{"num_hidden_layers": 11, "hidden_size": 256, "norm_eps": 1e-06, "warmup_steps": 45, "dataset": "wikipedia_en"}
Each number is 128 + 32 x the weight over its row's rms, rounded and kept within 0 to 255. Layers, rows and columns count from 0. Numbers have three digits each. The size before them is the row's rms in percent of the matrix's.

# down: layer 6 MLP down (transposed), 1024x256, rms 0.0163, rows 628-680, columns 128-255
# up: layer 6 MLP up, 1024x256, rms 0.073, rows 629-680, columns 128-255
down628 094:105147075116145122160139120080081146202128153133043139183152203151106132148069120073152098169097116130173101137115120137173094121135121146112172105183171161149134137107172159097157145159143121078145104137101170176090090172117205131112112110104124148105149153082126108121102127159073100102092146176150143166116094191129119131112163146172145152094134102134105120137064185129162094075159
up629 107:135189132148149156161129079133129145183116096142105077135151100127120137165152074193118122160152135166131087147123150055135085153074099084069135149085176128177151096092112075108151122102112119137158158137156129138173095111154172136117143149165181163151140037192146163124140049071166138087073131146122123104087165139161173104067158113152169111163181136092077128137145159157103149172138
down629 103:168170105145087138062146143111135213160145089161130129116111171155145088113120201108118100115102163183198116122149098190074158148166124133096143160131118138131062151129143137076154139073112150170145143102142161127139089082106134126141183102144089174116116057162099130141141150110174123086107195140143075217167124157147142132131169123108078092148133126174121124094135090102161150143137
up630 098:141102132128153108118123170157160171123125053134101172148102143096137145128107128082128133080114150157120139137101181110070157048183081173146111166146122144108125124131113069116139134089111108132102147138135179169154162179099085124168177090155150141155081138126113204121122149115111106105146100111083092091076085122083180118112128165087114134161082149154127152191207175148093149104183
down630 103:119154102102108134147133097144072075182138142114168117160134096122160124102097150105156184135225122117155135113105111116115137170146114142143101169156104189120123112103146116155123085155095169115102165172086111141133130118160190119165110176098108174110121166193054074107130119122163105176078110117092069125106126165173154114179164125071111100183145130126149165122112128112141152123141
up631 102:148159164101193134151159145153097135170103133119139070113115106141135118167193150138092107141129186166118175091124105141105166090148136050105185143114157171140108147119171193177105090079136131128114110104136106151162134102134042136161154173099127149129184092125112114166111146140238004146121165167200163103133191106139146153122127153131155118162160058116113102131167154133085122143130
down631 100:160189101063140121110138147117113116148169132103067128191151120070127189112135122158155111119121122178094031106151162115120132137158079098141135062097109126082112095164153131173160160133123141207128084092071128158116135142107130060101182105140113151113187106138100134133114116099132172141147148179168122129136145165111152165146134123122108193148105134060137137143097084101059097109121
up632 096:143168137138128149163140136127115203077050087093117158080154154148170082147185197114136142034121116149157138161090131110094106121210180141131124115123157168155071121056148131135093199108109102091136062161120149119161148116101136164143105137134114180180078114095153086142131141153098191129160186117138157169140096149085093083144129152160101128172080104135149167142181133137127153100149
down632 099:140106149097113131115159173156172091108186118105150083122130109131159148168155118157089119145123125110131158101146138129108084216090131150126140102123108092103113097125100084126212136073142186111200123054114149176167126121097127065097082119168081089136082133084155144149110136128095108034130115154060152170142159133114146142079176117161161074164132084082126143090126125101179123121154
up633 103:135125022085140130150168125097144136095088132114132143135108099072178151105120150138127075135139113135166122144078128174082157129151124076142079163108120123143117154166159123182150221141122160103169172166070122113147134183125074178058194146110178099095165136112134102136114152130157206166178141141133135124116113125122163098115094092092124154138160098147072173104152128099169131144162
down633 100:125110156072124166119126145152156137142138170129157117167135179103192087141095124229119131091114148185089081099108089117096148138099138095139112126138133068106090122191190089095077123104159189132253083159107143175068092153104111146139143182113177146136132177142126173158188075150147179115140124135122089106119086115131120154086126114086169112154129081096140120165111082136137123134091
up634 102:142165130030124155133153116113112100087162109130123136179145078123029196123132179112169153124159114159086127119169134103090112140069133125077109081182146158132150137109179127094154134121155105168180097101090096091154169097128090160118146138123111125105139127162097154161150116222129103112190087060101101142129144145156145199107063139158151131154091163123163124073166125170094116148111
down634 099:163132124185102129152133079150144119184095132094105126117120047144102127153125093123060140136175161079111139170139096089134117154156215201157120171095134103138139126160087144141102132128077149064090191118144142112140104080170142150180130128097140137146164166149138107163104101130173143118130137096099138129174101125139147171191126178183098140114106069166152111123106105103173153142084
up635 100:138172173160098141158157122137113106168194141140167154187160147122112126083080111135139121074116135140151112136199180088148165123133132121093191094132114123136166026154114094126134111172172102188171126117146095159114116167107073132148097198159096110119160079203108138114149163153129132122113135135134144076139113102163156190125111139139136187139116080162102113153134161160104086127065
down635 100:113129109113145080061109101145136096199104137159140153153133146204113108132065089125105182154125148112114095130094131123128116107123047074083114140155099156124129114125131126208086140100115177108161122168103107193141139113128139109120122129121134071152121133094097151143164197140186171131166099131124100162137088056042127090133164151131104109116085113150124148090171079120133093141098
up636 100:117158192153164111205138174072173160152118162169097119118021173117172159160163104087119128145140129175098152144151140133071146106153109126120131097112160041130170114143179141129135108159106139132177141148156137077153139136127150149116125113111203170164071136080101108169154070157086124135106083168151145146122102146081114108155112188085156149115089081155120123147108162105165164110084
down636 097:139140126096085170142131142057074153160112167126164108160145174113174143133144094136090125172173129144102127145160128152135195139118172116143130147193138163139094150053109088129154102165100124162117138124171054113157111164132115116124135099076152129144143153111095122131155137128182135107124119151196149104090079156159038081076149093202111143141104121118107124131088129154174126154188
up637 101:121123190088086135118118105084103122134136126132114168119170122144120149139101077183120143130217092096167069172085124130143118120015192125137116105104104113149176143138149111131174145125201148114151136118124100093136074132142132125147112142204139140123125165167138111094091150103095081123136103094105066082154099131075153136137142095120157092163175134143081116155119103181223160207135
down637 101:120168144130147124084028051124166096109084164138139148127085146127076132119130105190156096120085108114112151098118188149100103089095148128112160157140160137160143175129144189133122170164140103178090093082156149137096096083175092133150129145126084139099098143150150116168096169093169162128148149151169130111199137146101166141110102093160020096128067127184124112107105131110093125122127
up638 084:129113138124091147098130086166169153133100081114092056144049148144164127176125138084134172103078094138136131131144096098085169057129113092163123108080164127173126115131084169134087143106175138129079094158054100166145117128109095170105091143182088119137131086143172082195147109133156120113145104147164182123128141089121133094152113188080178027091118212125066087157125102159133118121126
down638 089:126104079168118123192129113096071196130153183115120133182167102104115139106075137101131112101155167120072109093045099154088168167096161133120128128135165162164172119179126104154108070085104138163167145119106145110125129135180132058179145125127102136094115124111060169134127153102146179145130139146181123119088075221126149169112103103187139177125088146094179182111146143085181188106151
up639 109:084142079133116113093105190156142126125081112163123111177106115138107200112193104146115065070136165156148122122130095184118113139151149126159145171166139111139195091160104068132088101102148136139082116107131231115167151120097104124145117158111126153088129109151097092104091178159122063091112067171105128107182131084150106135103087175146132163136144116114152144147076184121161134131156
down639 106:127102118091162059051120130060101114132129150147108112144103132168178148167124114130105168154184174113128144136069116138145109043099061197094116168111156143147128093087114140160131138148117115177112042129163190152117080124137169109153144152155148153166114116120094131171082144108112146093151111112152115086117129085141117125159160119049139090139197183138087096142098155081122095088117
up640 109:143122097043146158041095173096193131140140088165121151128126158111136117110113114136124156137145133141097106147107138139122141116110152137115081141131162122176154084141128144131146149179206110181166126102099120141081111139126149173141143090136100163130134127129167156083111118137141084087102129119111073178133144144114131115127134100164177130142127177183144111153107136142114169119121
down640 103:143119149150151151075177116119178173137171184112166144119096118175069098129175110143143161135126121121147104118140172142122157140158103101123149069165118090153119104128097098145149116151113165149088127161143101127104182161121139185180080126078050153072096117127127133147148126087120182119163158155141090135129114163138126137172090150126172149153136125091076061074134077153097105141090
up641 096:103122109094102172157096080100116129122110110082111112099111154086145142099085128081121154123112134161089166143099062145164134098150095083181102080107134113175138161108079118114142099169070049110069151197178120132157100132176120184141134131148101148188074114122110111088139117144104166187180141117144124147172119074088064146155157123105138185080173166078139131141148164123083125123064
down641 095:143133085194112114127084085175176122144122110210096065141170156131113094138159148209183133157149138144121151080153147093102138122121069160115174142167144086133124151106130130117141127158127084086158104101190136166082153131105106079087135161123091146123087190120182077086127149171192095088135158095093179065172083115148153111142130144089120087129094170179123125110140097131156152144088
up642 112:147137137139087177106105120122127124125057100095098146152140075191150117188194156140139094204168101183149119116133062097082160118116127106167142137155109129120091133187131094205150120087101076164125140141123143118105076100160121123114164162190087126085141059156134124161130121160145128140180117169153141139147163109151105124167158113075091150122087152142117109096126108140162123132097
down642 107:167130117115053162061113179167153092166154053116140117192071164178141145109178189114128075122167144085178126146120097131071128119113139107126116087131171183137156154125151081163137119142138116123093134155162141132169115108165192093110104164125101093171199116119153169120108155124192131135156123156134145117128116175102183081114101144137180039142119126111104087122178074144107174127160
up643 102:157164166128114134100072094144108112181112184105138110115149135169129103098146093151140127141227122192128121130139100139153149111145105136084166144108112065112170137141148080145130135147087103135135108142178073188120101177125120117098180164181106172157128133082080227097123117140095166096109169117159091130141146112105157166131132145112096124173105121164090077154157097137191096137197
down643 100:137150118115118158132086120090088140080112147091077149103135126112142095076100099104141135128153118118126139086139196156138142125053085149080131108141111132095115155110128156197070111172137135075145120122140134135130165110099092199137119167157125097123163042071116202031144097154143180153159135151145132095114115146123136206081150124132078145158152114140134113132132136137109160106139
up644 094:120105117077116136138132166191173139124086175122155118132084103152111067116141148110089220166137162098154106121132129144098196147140152123080148139129109120150116145102171116060132179088118126112128125089175124133120094103075118177186115130117180125141114126144108061107120093106142126140106162122147106109112149195177107151121071081105141055097119169114185170102103106119108140147128
down644 096:111133135101120132165085114157153164143084087189092178146156020157143165162119072114143135103122093110184169142095150093132111110143116106138114155104141099108128150125162121052154111045118074120087093188151096164152164106118108173141126123107098171086142113128103134123123178166069150149124138110138156096107108117150097149169107151151104154137095134172090147134181156161118092144102
up645 102:137090144137055146135111059107164117098089103157128159168095190110073083101124137116119097162122145126089140127138097106184033128170140175075149187114115156116164206103111156162133142039174153127095151105168134145126120168147131116121115107095107119137162151186143172130085074146149101220147188105133158133150086181115088122077154144136172097136086106097130121130104107064129177135136
down645 101:158116077122093182105159119120111113160185113152139133166094109150201124155173087164140215117115145139186159089090148118069135082076122167111112143173143169155152118124158148114116134121141153129159112121116147179153164100095094134082125136194115059175097105142073085118154055127093135114209137095109142120080136149122106084163167094111118140129132170103098145180187127093099137130073
up646 099:189102143137084114118100097115120148125065092160120099132114195113107108123175107175170148105127187096145074118134151116120154128100110196102096094093155173120093107081158068116137112131157071171097148085174185082083159133130149127117136179060138154134064126136165118136162106135125163134141200130120123098111120167133177134133135101070195091131102119172130102095103163099113166159100
down646 096:042113127102113115080135065119093078141148075083167143162159114085103107178150109110140134143118152205085122080154069144119154149168098150148172129145182142119079130135110150110123158145167132150128151101150096089098163148146153171157187136145122094122137105148165129111101103022127098135154205184148108121093061137124143104097137124123122168153158140102116073107195117125117113103084
up647 093:069087148113144146083109084089123093160124146137135154155134058019092137196075118084162140099119130155157122102100133109159149136129148164085101166078153156136125131119119134079127194103168065097122120113102084125153156118064163118086140123105191162104158104137086091110137153155123096193065085129124111143102159115125147171193079106087151145129131132101097123167132137183122154110106
down647 097:101122168112138122077149169159124105138101087137137076108092056136071135070104122191166126081122130103084125101166052127140140153134106075110191149096144148114134138078137072145151111113141122133101110155179147113113167104127136132135082135193176194138097174206129165101176110101156147104129116151089119112104131125189072138107106095116136078141132092133119119099097149097124147229094
up648 101:210178094089081117109144111114103114153176118151122173173149154135135147072156139119165131164119064147138078157187125118083062100073159121103167165131116092112140153073084118149120111180110175165138113189120155115132070136104110134118129106193084123102139083147160129185146074145096116141091118121111115112070122144124153160144185152105139157152067112172163091108142072085165169108131
down648 100:129057147156182124098114100128098144145105140096143129087134108121150119099048097079116144098082101124076126167113118077153122175179125089192121139118089076100065101143148082100135137140119118189122128116168070151155108162153156110146139102142107075185141175101127107133112076136184129159108036152066107141109116128062134160115160127120176073120134115164112068141094138073126179126182
up649 097:145105153130106160143152105160100087113169111148125142108162085094170114109087132121081137038149131146160069168102120084075136126095122147126188145123138120159143151091170201150112156134106133129102145144116173173114104137105143106077120119141156178161082113118044066104139125140108124181104154145173141195123191091096122112177120104125181148172095125152094140114090155157105093133109
down649 099:155084076124118102112157116161131119175145121133119137140099108091136086098130115087123156186098085084147170070168134159135122110193160156092142152117151121114132088123106141139069059034113089094087120180133121067138160131144116209071137156130120075180125128155185117122110087110131083173147162090097091157123095101152174060120091130117091115095164144148115108071186132112098167104173
up650 091:146093179086171151055116126102162087165160147142125163107120145058175088118055166145121105119122140166111085141179093157034120073152171149097086172088125116156136114169136091085144145074167120185084187093134125183108114173157134116159191121137069109129119132082093120114109170151145117084117159114163155115111115122113123120107075103166117125190091153100159088151120134104066160149127
down650 089:188117062156112180255118169142133117113097114028122128125132171103093130110130100108093128119203119116087121065130191172095130107098105128174147150110107178120081210117094131188139120155109086131096128108124126144112157167124122053091131147088172145135101115138121160147142125135139132118160079104153087111161126109150141121132116139124119204176180107141147088154172166148117040132167
up651 099:121149164089132122133125164094157103134039182098166174120090150147125133115114129154115160056123126164081122140145182082129072159166140171150050137152132087143132115129178104129051191105057079104190169117115136184081141094140184107182126145107100149105135153114040106106146100082136136107121103179096088138172109102135134156127080098156151184122162097139110113081097204204110107098124
down651 102:126091108133110114142113153131138146125094150123132118183174190160060147129135140155119134111052106099093208072128122156118109135140084148126175110110110073133127139167101062115148132153149168154104083079118179135129063193132172098175172142155130138122149138137108149146168193088110106066081134134117086116136136144185067186175147161149110139130145083141185163129153181114133134124112
up652 098:124129092133111116128079114143109077113074142131134112153155098166098133138150150107126162128191146158143092148128153138192120148140068099120147163125157121074141197117099074116139054150180202170111109146097197112135198129135144079146144146174121136101113155084114116200114120150100167146149128117154127111083111145106125108138103134139116162083129105076126110182146153190158106112126
down652 099:119149148114057134144145151093104149163199097118109107191163156161074119119124131152129116111071129164158127112184100143174123155064195135094135150146103128153127111082111123083160105103138122133166136089190118104139104151145141126063108148118173084168128139125110173100142141151095170200175135134161117104166127106166162094099141130147176130133161134086103115125151095106086130159122
up653 102:186111125131140160075183147145109134121159160144120183105172128134103037165074037142128110141086119101109171109138168104116129074122136184145152145092127174131165109109107089115158151117103093125112125144159123154110189108115083145177143188161108157127072123116188108117144101095106081149100119153076093099165138157147063105102086171158132126111133123179109153128180151104099058179171
down653 097:148163130163174079156121118094086175202143126152082130144114160110110099141091118127141112137092155123134120098112134158125067148203159151161130098100154143109113110148116199174105104126084106145093157117138142122142125132144152115144108117103092121152115110169112142086133130097153145199143159128094092112160168179186122113081156122176072152120151122087060097088133157163164100111144
up654 103:137162120115214120101137101090127136148118135151089060126116145156129172125098147134116143121177112132110136090141146125181108113180138126140138116177103201185212171144109124077127125157179086105123127121136143163178125086094072121072156130136103113158189154141121181123126158137088142095161109072094090192099163159141126094137146152104178131156126154147148105143147099153131063152147
down654 106:062081136164143158075159122170168138134085128128124161095116107156094082172133100073123093090133175108184150162076139173133067130120101128166146084189137115134120164141123151112151105096112098088037057224206154152108126134162093143118138150152131147186152142164169074151125155118073109147107104098075105203151135085129111161100130151128164157177095194167178167098113080161120104158118
up655 095:101115148108138100134103099101125223163146144088184158098155122058158141127076132118103099092163110123128176127107108119112094111139112159164154167067156163118141210085147102149089132108088134114079156122187159119159129196121113139194118190114153156108145178136178108165084121098151094109113187131105151101135165153138094098113079127149143051153136123097088087121126143164129151137116
down655 097:127138187186137168106186212190143170160104127121129172155117179169121122123146186105123185110128104142088126115144181150148138125102143080144160091089155074107172148133139139141119142142106136165141093113120113158153093065110120095060129117108114111125138128101084135124192145099132101161121104159133158147057179153076131127129055159152179120110139139102091150079152140075139145134182
up656 091:165210112143186132119186130108135108123134144126087130150122097165222127090100138157094081160118128227110131167162144109040170115100127156177107137082112149172133096153111180055111099122113135089078158175123110169104084125143102118110161133120143135126155141112121137144104147094156142102153097119185113126163124113105113094168169179133143104104124123086171117146066169170137083095093
down656 097:133092067132099100124136123120109140112166111052135153133145114126109138110138055130130128137177172073159114093199177135187174127102079151092146079090114114098120146165155115122123108079161120146054135124164116159108150169081122165125093109136098085148137176149149136108115107121106143147130141104130147091176120132158120209125110105120112162091082089143092091139104154088134109114252
up657 099:083122078144147149126140129072106098121070137153159160105132149143141098148106101156145129163140122141124041110112144162104167105131125138117142140068075086092096189135051083092100082124144128133085112128134121093111125117161152135134113090210147211136196137134202082144108152174083177146175138061173174109161164076155166132132120095084145197102119123098106088094084106056124145099099
down657 101:156112138100187157154117121127130153141151104103133182186134122113179087088113121144147085151111141180134114110153117106177193118085146105142143071091058145150103118102090093164156119115115123191139095092198121072150086096121098218096107117124101216141155128084143158062150131178075133159101130122085171141138082094132141102168178088117117154130192104112136191129179191107130128080082
up658 092:155152142140142088093149167127147125139166087142138111149122172115131136145119104196122101133124166096132145106115108073167132127171115102112085113143132172110137163156207053163134124123082079096105108127169089150146101097130133112152125122120131149137064056112039142153127082125115129080129192113107125146082101108104086181154121124123118110126102115141097144112136094154107121145137
down658 096:091075085133138185123145117170092099189160104102091070071155158129180138156085145093163170149106097086092134171124100102123056104127091153106107126195141091111153072122098118118114100059152163112111129096141091120113120103126133125139138083137160151135173151138203136114119091125123180087121147119130129151138125124179115085147176182133124148104144121171142134094154108129109129054148
up659 097:154114136149116129149099109130114105118221152185154156106152119124147137178103148124171128137115075179171125110194113177121114083132138122141117130117142087139105112145170125099111187140168124148117125161150156103152150107131074116130150089141130091153173141166160138112136082122147115110123177149103125162123119096147098130105103160180197124174115130128111159105062180144065087112140
down659 094:156121121103140148088079112105072085112153169162103164107170135102139104115039122138087111092103101111105085153093128140086088113125145102148191131069137065096141099115147115157086143146134077199118146159151114130091151146156120150082116127067170127116104121192138106182148160121066136135144128163102080163087165095160158203138188106097177126082123118130125096178111180066082139136146
up660 106:142132056118139116117132180102151131149174149175116096120153126115157160159099123075077140135201127139142167101117121155151138096153090147141130127123094095108169080149150132088168095045080070067130142083110192087128114143094135146113151143169126142074122162138133091136207079100133178096075111179128113134192124132075095120114123135136040098095093123110167126136155133132155160125185
down660 103:214130165108100156174107112067148139103090102123131114151145116088117113105165168174127193144075142120100130148122068065100071168078138153167076095172128101129151106114134152130075158164141138145142152143129107175208150104150111103145036091156169120167161159140129086089127151154069166136218159117111100091145190073152207109102170126101119157128136090160140101124172160080095084084114
up661 101:138151121169086135127128115143112131123127166159139190080116114076096154164134130172114107077119088096144078173126066089121121149127155147122152141163102136093140108116062082149156088075122118188134129067105097148104061140140118094060165085112178114068136155106084146110176175059119091137127087129116119111140174119076115173114156137180127120130149150109112132112088151163119103124112
down661 104:201151128068100093065191153126128050105183157118082087179155095110147090117171094107148152115054142176098133151104145107193148095167122099162130163093152121114111124117212116160130150151092122130163132087185137156122115122086132148164113171128146129109167107077166134138160162192157145084053122144163140120096118190136111126113117095148164171121142147096176110128163168144126115090108
up662 104:151122101119133115162125089152108122147170160128069117133147112118092091125127142102094115034139128088146143108115181119107138130113203111160106168084126197126087130185100118118177140136116136083207123189064109191115147106171072166103097065137098136134134190130093130120174147137111082138104175125139074171145158166135074168115130144119108138094141156167115085142136137091145113083132
down662 107:151152085122125154151142086147114147154136142140119110082131109136139183153127121145198141151165153133147121121136158141105151145134100150097087122138081145159162135187145108194130160130187123144144151185145119110084114160075099097131207111088135123151066171225158058116095087128136125103189142135134182139129115120164172163183139117151168136153042182164116074113101102189082125152171
up663 105:159165138076151135181103143152127141141171117142115102129128168143125089133199211111108174107116065190150125126127091107159177170111139121111081147119146142151117155112122108099070083136184168225155098105131093049145178097075143144120159114086148136097148122100098125098128106122124139120109149149156170127091189087075128119164159129153147091151122130111094149083119178157172110108131
down663 101:154143194158141122112132146137148150133155175135113147131107124121138121144086139071094122147134172104122177113110133141118130171188130137189035129106129116152138207159123130132131132129115168146081202102089082107129132138106115163121180156107141083123128131170113096132137082169138115150116140182137113148128167137099107128179150099157083119080115085099050130127084137127145135080113
up664 097:149168125159078153108155197176162100125142097130087137122104141087160158132091128098124128105121121097090161118151091122158096106132134102145085124114128141136079168159148171102076190161089119109143108124068207119150123132125085116113124120118101147069135132215116140131097101109096196126147071138191128077154084152102154166161099129066137133124110131163142148118182146102086183118143
down664 098:124093151105161084118130122092151146117128093125134142113122155165174156132140171107169102129156205148205149159102125160159127173117104157179116148193109166114210146124120169150118094112135137169156111120158084139094106160100097090102165168115163191159158144132143147099117131135131095156131127083091106175126099163068088128126194108123129110096174161195159135086114095129118130128104
up665 099:091049123077113154158117195120154139149157217125121078058147179100160057146159180093148186098121156117136101144127139129126097158178088128123148082085141104164141118111088133101134101185083102165164098129145140104156147125119174169141131171026147114146107158101111094128098138151145161095068148135086104104104132159142137127113111156110166118164161111104135114144089170111159095176090
down665 097:127137075111120155156187086120137177175152077147082152087171151143155128114137101092118162098099133073118117108135129172129140184131110131148116155149149112117083181172129102099129110114141060136121149122142124249078162141134126110113121156141146138090121121165147103120104142168124138105140178173143158173093136120184164142152157135173105196142152123133167103080162141177106138079096
up666 106:089091122167111130128173169096114149100086156128096180164041210138148124150204156147164091122128093137121092090101137186119120096101159104140114119119159174032088171114141151156143142194119131172110120188170119140056158112113183158119114195135169147133164065096091152086098153051138093168133128136127158130157130118124101148161139111108104104150096171120140095151129109154133142091112
down666 102:146125144121113101069100135137094168108125098168152144121065151141141115090130097093158125114144096113127196133072087091159080157123126075114098116149155141115122093082165128145111131100157122181158043171146115156134172159124160090113132111118125153123143053109126195153102095139142121123060155117106140162111132226116082124171124093123081156104115122189101121121142114161147128165089
up667 099:114156142100226101156153087057133125119118085066150106166112180144145115128133175103117111112142144079122062141100096081128128178082116121137099129123096090097150106096148117088093122168129130121118125064090097136099084070130119127120139109108081118170068089124088086124119099090128098074059167108133160113078148096131113146093104108077129050167134134101078094100165171114095080166135
down667 101:115158144089147104186086103127092126170121128178144178187169171155086115109062171093236165097102191131138073113105144108152091108135134162119091127105118108115077192144102133099138131138130174079138082124122132066172092108163114136126081083144139125143099144133114119152143084141144133159086115118080118105098140157107068099169048099116157138161135141136168143088152122136113103079097
up668 101:144117151143114143122103107190118112121083095162111096094162072171084126110092119151216148122108170130146101090059116153126150068141099099128150097125175051075149109097205116102109108147092102127154106074140177136159070111090114176210070139119160155178122108214088106119116164144175075156120140154101102172130106127159117091128102076158165148109092117171073096161133104150145217078151
down668 101:122127129149102163110113121097078136118087143065105113098159078112159142118156166143164203163154185118163154122190104128142110141128170141180126144125138066179132134153123153127073164146160115094145102164112173195155067105151149118137131145125158183150156085124138109077128139105121112088071211149136088153068121133128138170082164086091116153102090063120133122173093142154099113098125
up669 092:165108145136109152191098186152179144132193162093118129175119104118189200138147095163114068102129088163084147133101134166145146092143160123133114122123106148074129101116113183112068135174159171141168079154087126132171132128073085152146147117145125075180095121140161092113074051153132109089122131182152159141173131093123110117145107086079113174101113184135178120120165109171144137115133
down669 097:183110176122140144119090147161078073158126141129141107144230063128063108156201129112075092108086117113159125085133163129098126105132135148137120130137100161149123130119177155131147120126144129077133120111101142155137116082128101127137142146128135138119160115139148064122125139143123119199128136096131174140192158128134098146106147096114121198133112146147072117175148139154144147138147
up670 102:129096127124137114082114135132144123109146060179152136086111106036164175129106096110142162120069090076115185085134189102121094120122158137110174138130119173125076068153188141063157127145140090073100110085117119129110126117096155136140109089164132129083074142138200157092122129179098137133153139115125138194133133128129169129128099134058125140091109108089159168073123142161137105079128
down670 098:163144126127080144060131069194108072079109111158107134136124109103170126130134147076124183120082139091110129154118090062136100106108178115121098149204168140093115188165212056164109093158171120081120141146115151187137124079142145141183102144149096132108133217112117166128163160183137117132141131116130129157101137137112106073118130130126137175136133111144079127053129110173125132085140
up671 097:166130142096157136072134139127143118147110063135142076158149156074104154127129147085116134113130149097064134111172084129159121161102125160103071083118144133096115139106154119140133167109155094094157085174130112081118123133103073091090103145136101089101162119105127114167129107179139113148141232158141137150138142111179153104108104103128141089181189087136164129060100149144093128155115
down671 094:123093113138087130135095147111113089145109128127095204127112112155102103082109148082138090162105147105136101132124112137093083062106139044104166093085146182114146097183167173136115107143102142031071089113116140061107083130126115056136133138113106118118181216172163130105143117125160134147135126157110120122187112103115123178114102128097081144162139157087129135107134098167097147108152
up672 095:113181183111104129101160192079094125092164154115123153145154090173170108122208106157159124118107081130141151170115129154115138110040114106149125179136123122157150160148147204128126071154157052102132129164138111092103138136088075191133104128070094104127163136153123137144115121141143165099204088123125108109096050142117138066176159129124099118109068149120131145118129152172128110128148
down672 097:136120192112068078118110098123114119094161123149140096096120174101169150135129136123103145090111168163176133134144176101127183161122086122157161124087141181112084093078194161122093087114074152175076175117105121166133106145164094173105149101146097125150079109128096058099132127080141105152152174093135078070105142088132063153119127123045173116169208153166074148203135122104114106088134
up673 108:153107077150119140167098148133181149115131125163175114097163142133166101180154132141173115144138095128110117145157126122115109109160141135095120155143101133096099107088105127097151189142180190139108143127177109159159143122137102105175150057100094147121157139122151054208178143128103189111148132130105104102126111143107109068083160140114159151129149116150123126095159138206144121084124
down673 104:127054106105104171109104146161126044118138137104173135146136162133103113127129165154098095099081146154126188135134123156068087158111120156134135156210240136144107171130104172153131149131121139127105134165114104108144105056104118144154141137124115109073097093092120172151106077097081127169101135121114175113173193103134115146139140113075100079127132143113100201046122147221163131094107
up674 100:160144128108131149103111161066132176106162193163134152188089076098101102117129130093183159139128154145114143157076109073098142146119129121126135131144107114135169154140058109126113091109105139093133133087096168089140184133144107151088123153176041132151072113116113147048131150133122115142096113157206115098138167133089098209199102139068173132155144158124136104074163207109127118142148
down674 102:102149129119141125144131144097188085103132211157142137057158174155173133091160121175126154108167128124123146124092130138153151105149119144091105198160144166099124167187131093125164129199194146143158101105134078171119132154137106116118122119097147150141134120075097106119099114176075132175191141096144157129128106163125155108176137175129163166137230121176130075102073095102074131192107
up675 104:149111112121061163148118103180100128097187119163127178131067126089113099164102113150144160084081139118156121169097116136089100135124086122102152079126134124156129096099116108108124085120106114188184157160110100153183132103083113180138147121135180197105107141163073129121130082147093123118024078166093203123164072158093086128100174130092073151117128110141151170127159155102133145126117
down675 101:158100076093175168034165115159123140148115070130126087076095130148154082139152123162069125123135138098186127173133124106111069146122132160087121128175093137117199129180167132176195140129178127149158117108081106112135188155106128080134135132161134154127139151039132067176072135165130150116200094068094146141120080095129169110094128160098094112119095124150099113109174105092132108145122
up676 102:108078165089094146157133176101150094149098093126123116167192143150170073116156155087168113085148153222144105117116085091097100128193150154122094110168135152113168133113098121124098133102108122125168028127160104117151104148090102131125179096136102141123109135112119111130141144176120166123107139075138142129085185147128151172104112020170148139122114103154130108131125099116119098128145
down676 105:126170114159095184084150104129109135090151173124167062146103164158090135154087173093099090158118098121156083180099113185103125122094134123121128144156101178149127130148082149177141112129150158133042165104101107097124111138127083131083065132083135127115207136154101104125189121096175141118127169103153161076135082131085147130068111145139158103157151155114044133136167120136137180118163
up677 103:139109117115119054151183137149137147142113110166199101110143079099159105120134111131178136147154148095100108120124137133138160103132075109149111151018160141089094088165131052116157082150124116095116129082159108134127120100169133093161122112116117127147162094111156113108164129156096121196093134104120120138141142157180126102122164158137107105181080083111121140115129133154197136080195
down677 103:136175136137071111154204165186164120211105079117091103212129117178116097084132164116106098112138130162139140137123146160142117169106152115069120085085161157114090063075139137099129165117178203157179131102132142055139150142114151144172161112168161126097144124167125130155119027095087133140113149137162119185127087140075112166176135135096092086118124114078141162126124146160106154094144
up678 118:165149127179135136108136215082137089139145112142123131148116089093140185154112125164076114104089128169168143148115080120108138145111203149116105182088192142196121107156155137142139111137169111133166050092118101106138047123123097074175080128130148123077152091114152104099117123166092087107123109147106119112108068117120091169125167139089125096109125132151086182155148176104092111129024
down678 112:181103144055144180071106122116153092082139137110182129120103123121114128144148134158142105099127150131177179099163146093149146109143132137205159131119187127190107146116124135098161143167156110077159096113150150181156041122109112118152118135122154114123097080091105125107100118148093132179168152161122065120134119089167128177100155084149169127150107125133110165192069157140141125165151
up679 094:131133132147138113042164068134099140179123134139088118173139162146100156162080117145112123094138133108126111135095117120112169116137134111113129174050151098128100143148076123127131114138110102089082148139100135082216165116088081158137089115194082139063122114120130129092130082160150105116155161107102161154144133134138111193161150144163153178149215131145169197138144121070118145134114
down679 093:107105166115082138187131155102129167137173073102159108153087124108143127110137125091156162113190146101158167172166102135098148164133159152121084151056107181166050125118172116150147083140114175154143135071194111155092148157103125165101073148096146105138082119132174099099178161145160105155085130097128108084123157118135161141112128124149097155136106087135123152111136159118066131099127
up680 098:174161135171099120184146140136174145116140121168086117135118166177123167158053145139152095085159200084139134196137149152126110132160100113124115175131106137098131111120074150113101083103142125102130116145120056123190108181146161088131109128140123157133102100154120110112134204165129162140119173153102170108168131099176105136058080183194117155112041110069129115205146133167095102107138
down680 101:147042136111180137072190114151064106115184127089141133108172128124164149106134161110141147127144099093170104128139140083088146149114142146162123127146113128115172108168169127128140149152170117085145113098165124122099118128192185156175144138115153123071123088123139111146085125117120137124116160099047124140075114144124111000114141161115112150113219103162077093134143133187157091124167